config.toml
num_hidden_layers = 8
num_key_value_heads = 4
intermediate_size = 1024
norm_place = "pre"
init_std_down = 0.0118
beta1 = 0.9
warmup_steps = 234
batch_tokens = [32768, 65536]
max_steps = 6684
dataset = "wikipedia_en"
Each number is 128 + 32 x the weight over its row's rms, rounded and kept within 0 to 255. Layers, rows and columns count from 0. Numbers have three digits each. The size before them is the row's rms in percent of the matrix's.

# down: layer 3 MLP down (transposed), 1024x256, rms 0.0628, rows 695-719, columns 128-255
# up: layer 3 MLP up, 1024x256, rms 0.0639, rows 696-719, columns 128-255
down695 104:143131121091143136130125135150183114159112118121162136104150072131102218146146117121125164077114188077150136132130074149059097170082127100099117150134181167117123161083157131083200172110097122097123147107154062118114082098121179155072133101159123071166165140133099083146117142147111110052132150081127120105109154117140142148148106101099101095103131153162146064097136177164133090189098
up696 108:127098093118093094113076145135129121151109136144170135138159179126147184111153129072109142104130114173125073138160131089159174110158127147119118138100122131138094183139138097157164108153213128187157159155079118124124200098130128073199071089158170095163122121107093173081127123131141176134142098119137141081142089126122125126077101120157137088158165167110129150165072139123106077113131
down696 110:130175092053150096125177127148127153146112131132117082155080061108123143107142113146106097102088155045101096171126115090121118077155140137145119073093128159131149123124068130137133134096131168116147181106181195111129100122109103063077089153116137073142102092137122155217143073113181135142107148175131102174118099133112106100175129135119121116142103172082113147154162084116106145058043
up697 102:146170112140129082071074113108174160094123131121112138154137119129111134095155147134087218144079131137071115088169129144179111110098109154106125119104151073061106112134193111150075102123155186118126132105127114145182209119155033152127098049128132080135120094097137074145151160139123156142103072146099138112146131134121150137124107110179141118135167147101166142106134171092105123125130
down697 106:125071126150170140154110096162141080145109101104115104099123168143131105131130117186185143124134132122156132127093157117118184124110090144137120093176102131127123103073117125140136184130080106159109204116125154101144127130195128141192155185098126150180148150107141192103105137148165094120132100102168162162066161122132179117118187173084105098190117172172118124118073131113139148152131
up698 095:097133154104094088108105100100172081124131121151098142108208184108096134117183174135157162194114140086088100142170161172139136119172151203110123120126139124069085161126103134154136119103170114100194079168111080141173130114112158181112125108122106111135111122121047075117160136159112100090113115088093143168139221033119172153120149112162105114184149104097136118141107116186129133167153
down698 094:117139078129131136136115185112071175136119153163138144107099084119190138159117101208136061130096102157101160160137113098106118152114113150107096178108116104163185111115135100128094146089094098198084172137132139138084068114169118161146121241147158121112136162174180178161137093144162186162129113118176141108129104139119077103132103135145182151047129136166117130145117128129135081054099
up699 102:129141064091107138122080169127126111109147135140095162161112092116184176150210129131125137104090148124111105119111093124166118157183129071097175113103117091167158109163170124071113075075165071120155026107103162048088052145108133109161191124148120078109130128151137157139124166110127148160143094091112095164190150144167112097108106147108169139167069100091161117188129094075096101163178
down699 114:131164143125165092099144152133205113175158126142137087139185134081089159101096137091105119156138163131135175125121097154048150102138134164153147165141114156117105137138085119112155172171113104117132143156172059150107112173127103182128078095155222150177128127126181065117136175172144066136128138100113115134062168113115138201159150168136095171068143077124098127120168150201140139122125
up700 101:121135124126110084106086118045123179071124101165140160165131115111151131132217183105085157169147089137110103152194053123166194155121174095129126164129155115158160152146165120170103134149089184193144088117060154119110126127110124181137133101140128151152104129115153132126164124112087125137105053151131133117140181163128117169150133113120128157147087099089174075130122065045122094137176
down700 094:114089133110123142089134122152032070171152172082093081124106178151072131094061110153158088082082142107172105123103115093111150094141074162116161106135106147063146122134145088123127136158248067049115140136106158114107129098083095095148127166119105099132088145159097100094122066103138183142160129067138090104090100089135086100082131163120170144126135137145129182180103149189148134069110
up701 098:108113093084081172159089132137124134122134132173110080106094138154103178130144069165118137081105162109135100132163123148134124072085149133149103109124169154115120143119163113052132131132135138174124096090123129117109102092134137114129136112103131108153084129175125195119075147170103149142132128141213145163117159169082231146109151150117140112159135105126111074100160084120142044122072
down701 092:165103134116130138075143134130148083105098149078152190068171085088177102138120187170149160184120117127085137122100090156139153179154098103131172145112067126161108152142132095168122112107095143070126142120095137082125176156094121146124115083179122133052149109126126139157134128150153116099165113095081133132130148121156041130125088149140097127159167199110150144154124177115104186141178
up702 102:127124100192102143133165117127121147162155161131103050111135143099110135066170165131106041119147159119128119137132121151163135138168178160130170114147144148100121176150091126122109150177087138076100070076102104133179117180173112150113205189140171133165123081115099108173162161093158124118127096131137088117225158120097167143133096173038132148140170148146120085171127096156146127113168
down702 100:131102108061197197148102087086129098096144120179150190129071138088182123127122080157108169175103132130130114124091131124176106180091123142131106056079133116205131127160150131144122134138167122210165163126165144116100101099156119205103131179092103124136119137187137146133125146160141079108120105144101158147071123173143115102092158149181104112172071171123171140158078192114106092106093
up703 095:069120138143142101164116134117127125157129108162115134147167155152108136161171116122156181120099120167092163149108093156118157066131103143139134161098103121099112105116151144095062213093194161115071107076120112059164142206171153136152094096080165130119084161175129119216120129160090163087127148197141167064087106166146116103093043134140132099164107118130105140096191173118128144093130
down703 100:153184128129086156080109134150152119077069112181153092137120117149095118117128134146143101169105196106122133148135109109091129133130171087146115115135112136120138137137134077125171073149064137121196058120167125184139075098089114133033165078139164100141123092123115139114107130148084083197118115140162068145165116128140124112125176121055091107122132157145141131093062102097140173095114
up704 096:147117099151087082135107119101161165153111131151156113114129102134143164096115166106169170087154091111115160191131161091178185101108152173178094210121119132117123101103142066116155153081089114104177087173053104170191193121130137150118102110173167113119067118126137108183122162124156161126115130102121109109202104116139151159108132176129152083151145125163150105133135120088107193101176
down704 094:166136137138142194134109118111097092121118102182117146131184163157128084197178123128078132123089175115147142081103116199120067237089105104128152150150176153128145150153148090140108089155103133166117130131124118055090095112118132071104160174148114172121156124076118161139137138177126160084141120111181094141100130107137150098111123147175197172160129099043105153081128133084178140161080
up705 103:097142145137091082167093076113144047133121103099141085135150099076186228100160112194101103136151125135088125133162075121171169107142136164134127162050073126147100088094143084157127189164120128156159125043084125077150149163129137147161207113126110137147063114139167117112148117119152140187118120092091086106181131171162154111125188169087090101081123134129115124136113140126149145065117
down705 104:137126139068147129127109195161106146102127084103157151169107115184158115111132113145142147147148092147092116159093164177145139161168122137125117074131115102143111134150107117123160065091131142118112129180154192120170102091079100107075104146125162076085146138069084106207100130130173149071163153154167117165162144105141115124089064095175146170108121106137111129115161142128074103122116
up706 094:106106148132156122171109113095120168160165103226107122150139096107155144097189131171123112126117121235125135107144116177151118091085137144139194103130141161118140140120120074157125119177144133133143132099114198154106145119183144128142115120168107120135107106135174133155113097125112074085120074112157140065127153178216104099150135092144114168126137119165122148092111106143143101122044
down706 090:145144083110085154091144121162092133124125116071126110117168124152136136146096156083138115142152177074099102140120180085102148152110093179137116159118124097121130127121127166125137182040141130130062085153125083093115142136087103141134141154085167136140196167101103130113117164137138192140122196156116117145118117101064117158117111147097164121108135124101151102118153104161106173090191
up707 099:148148107114101122174093125137117156140132150110158095161106217146113144158072107175118190123120106219151090152162122130188148083096157112085102154128106096090132154181146065139070119080115194087095118123183088086132131100098060191119092104100088126144124124075081089164094130127137157108104113145172129086111120141155115103109110151139165129120140124122155164105111061088106142126066
down707 096:123182120135129133136096112169094100109088096144119135102121027121126130142149198092126112128117118070131162157132154129120154174158160154163112134094108128125110113084191169098150187139171138149172127110074151203087125103138188154163165119111155079062149115153142105170136158112158136155168133120156150115134100098203120105081093077117103104142065095102159141183125168180092093136205
up708 104:171098101098095153125092177153179138109122136155138122126175150127146144050095122230116156084100120115131143105131132126090158132080119115118060094139102123105091135029152111042050100178114100137133159149090189136141093178181131146139144161121150107142141154125142153156117152190131131153148064080147118091182111119150079125112145223087163058101122126172091100152141127126109089105133
down708 097:150145149174147105148091080096043130145169107099123131133063119162136079123196176106136153182127121084065099104097122158140129132161161170100157142163098090167152108177106172210133166125181162104110120119149114111123137161148184082096135105131159187100091121133157127103168099097122082114134159133099150119141183158067187135147156084162078160132143190050157163119070123098160154157094
up709 094:155068122080104118104087124091134141168155132144194100108185170133093131097169162116154141138059129123119116141119051113200192159134115128145143130153149095116140131110132088135139088151145117080116111122134119152083160126110080130133136114180121113172114108153077127161153126161127092111159087138124120118139124084156132073133107107139105085105127202151109108141076180030092106157133
down709 094:102123200127170111161168121139117157129119140082110122130104095138176156114132131095058152113168146130088147123134129110080082058152165160102111147089146146124118164128121203139084154100110088126104133090147136119130138117110210133161128144106096061133157111114128143121106094152136192154097163135128147151132113148162152113121125159157146171125153085148157105117186163139187137145124
up710 098:085086121132133115144144112104175162078136101110160151110105181119150142120122178181165120116120167106118097119132145138156162109170190155125096119117086170164136096104130140117112145089116126163138091109122061065163160125126102152129119125083178146138090160100106101148069192143149114146109153103192146092092150098134109051077085177119180112164122169116096166123179138124171089108074
down710 102:113118143156166151104201132145146149077090126128145133111139121124167076175170104099170107082144135116092142092114091133135127144129141128113055063141083173109156113101080164100078118111165107129105109173125165108161087120100090064119116069149169144093163136112151153154116108132153088156125136134138132125099144144090130147122125144099143199150175153096153106161127156153155118206123
up711 097:151130133158103081185115078145135079097152135183143188110052121141178154173094159209149127163128144178048101166087131102113191074126094148125119155135134130144136122144150114180125167141184099206120125153195165102121109099117128158059120152088080147145093104097148127171148142145135157149129107078150153142098139097133180152134148151050143183177134122130114115132159073122149147186104
down711 095:145100176115122140133130165117140164119163139084132119195143106162142159122159109108119171094167140098093213111181110151131111139149179107088131145060107119170128123115157119119157160121100141126114167083073126104093145226100140125170127028135144080136050107173107209119098155121115104120150154145137143109141117182152123081157158153129108166151152049128120134162120162108105113099218
up712 110:157130105134150111102111111110197078102123144095203123193149141140108122088113184109140135181152157118112138153110155121123133108100115096101119095088142110069141163119181126097117123102127094101112091131151105074184131137131066186156141121114207095146102137096078119170148146111157207113103129128148179087157123175129167151164165135098169132132151144110090107129143176136145158162106
down712 105:138140093131072183137124093095120120150126102132066141073122146146097090099136101124049104087123102157079129057106129124088102174109101129146115106114117116242102129108135109089150135155163155185082110155045117151131079132101126110147150074090024101069141127157124132076128131114161057126100120148088116085132156133187115140143128116079113119174112151083139141143151170109063168126104
up713 101:169153073162115155115126148136148096055140128178145128128176090091200103116159124192146115129075133161142139147137114065149144133094092084113099157119129109145124115151141138148135129190123109176197167144092155099133110172160104097115137080202142110147150144135142157123095158073173140150085116160169142136203164167087126111163151173140156115121172135084173135180131064147105133115130
down713 106:114108142159147092140088148108203180113142147127169109141094141116090171130148211085108128110119139134118115119166081172116135117128146190160109123097099106133142167144132159094159166066107141108141085117122090186149180056137166170156105115055162142148100195090152124159121204173133122148100117115100142083112098108132093148115135183120095118105120140131116169132102184130137116094176
up714 107:106084110107147145133162179121140056094109144174146094164143150073147188149130128119084118159152153115133152181080103110170131157107186139103099153143128065155138247116165081094198122147131118150170117138144179135117110145200103137236152089150114157134135119160088121188116130142129122191085133165145104134176147117110124124091171201053127134156153105108121120117166133151146109113128
down714 103:173136135165103134131075132085106127111101052121149124097114182074093118142168113139109178088103117101092094107108136114042169157174119168139157182147174191142096096143090131096120122164125116157101077114119089142124080199090146124119101164112121135097105190085137147131148158122098159079108147137124192147124117080141149132170103104190149095128101092143083178173128140138128152113147
up715 097:144099091161073132143141176149103052155131140161181114151111158126122132180143126124106162103100083183093119142112106123097123064119118077084109124136091138117085096090145087129082141119156127127111130095152106136156183061130144060136090131129139168145133166116152113141148137183128140146153085111141163143129125140160127087110109179093200152155133169166088124156100180143080137120109
down715 097:163117152119208111135123127153190125124120134127126175167163146160059174113147160084158110135071088089244146103112077161103126127142157126156134095100146123108161098151156140137178143120120118180153135143101113092067092129132127160133097092141176149121111126164106119091140143119124135119132091193133176126100193157143210139083152104115130117115114156108135114128161104120147120142195
up716 094:188137113180059104159104173169110130106129180100170131121114188145168089064145090122088122160062134130122143139116115119133166127120122115109145136095127200186135110118157151142075200163143179179104082114110110081099157168135098073157101156140144131074082109166048118117146124089041107130086101123131133063126138106122097136176122128117164122197127153164115112105088077094120101137109
down716 098:082141127126194072169145119083163159135080070110125134127204080150115188185057132135157183119180116083183100152129139136141109131126105105145156122199125128120129139133061105097147109074112116107097177172138148147150116053178124159120122112176133138139125151132210147158113147148143171143152138098168108143159062123147227094101100159165090170114117118141102127148155187204123117100161
up717 106:156099147105104128152076077088140149097102101117169123140130176092143170153142115122097124145175115091094127142144129117138119118137161148145139153137059082177168074185109096125156167132141122099142115161117207103181166126162107141113105110164113181152127168053054085163097162098114038142141098112137134106153154142109120168162125169131146134152134154137149181148129089152143123115099
down717 107:122162179141157141107150129116133089158156159138141127157127132173137186053113163139126132172119120134052100119180126170128117220166126130107158092107119183099087083069124123063190122085095169141155134120146181138149109131161100138141174110075141102128127066233163140065113128155184179158139101095105096119121132116196098095120094088149149144146085225146130136149138166138084171051107
up718 100:119123118124115080104139113098161085192162122143129052150121134140211162161093164099060172130116083114098105125167143153143163087152132118161131129130180096115151177147201120077166100095149158111197163141093183130109092187130134124129124126157189152135110175135086175144178138086139144150144076103120138097120138119148165133134157148198147108120094145179160145158103166143134120127157
down718 096:133110114179120136176101121133125202096093226125130149123164153146140096083158118127155126126158138086203171117108105107143108114183105173141101071144144151137087140090087098155067110097117096138121138114146100128223091065079135170151094176170092107112134143114129152106109110124143124119133149099121106185124098103108174128109119138107119175091156141096129098153135134174156153146091
up719 095:109127131147078092202143086173152109163144097161146117163129168148161097146127103154145156115126111090107115131115107124102150065142133154103115126157086123197155130116118091146171148180190123209146068124054183098098156063134124119100157131153080201071076134134116188122158122153133131162156120171205159085110142169132128164098116081090099120133157188165114143126110144169133125149130
down719 094:091139153109178145101137094119103131132133157114109132116090128097143172119076118092109112068174132133084123179099108126125130104092219079111147097131153150082092118133116127115096172096102095176172179138164131158114107169114140116181132121139167151155106074142160085169159058109112159096141139153079090127116106118150115130156138116172114129208143038110156111088167144078094117107130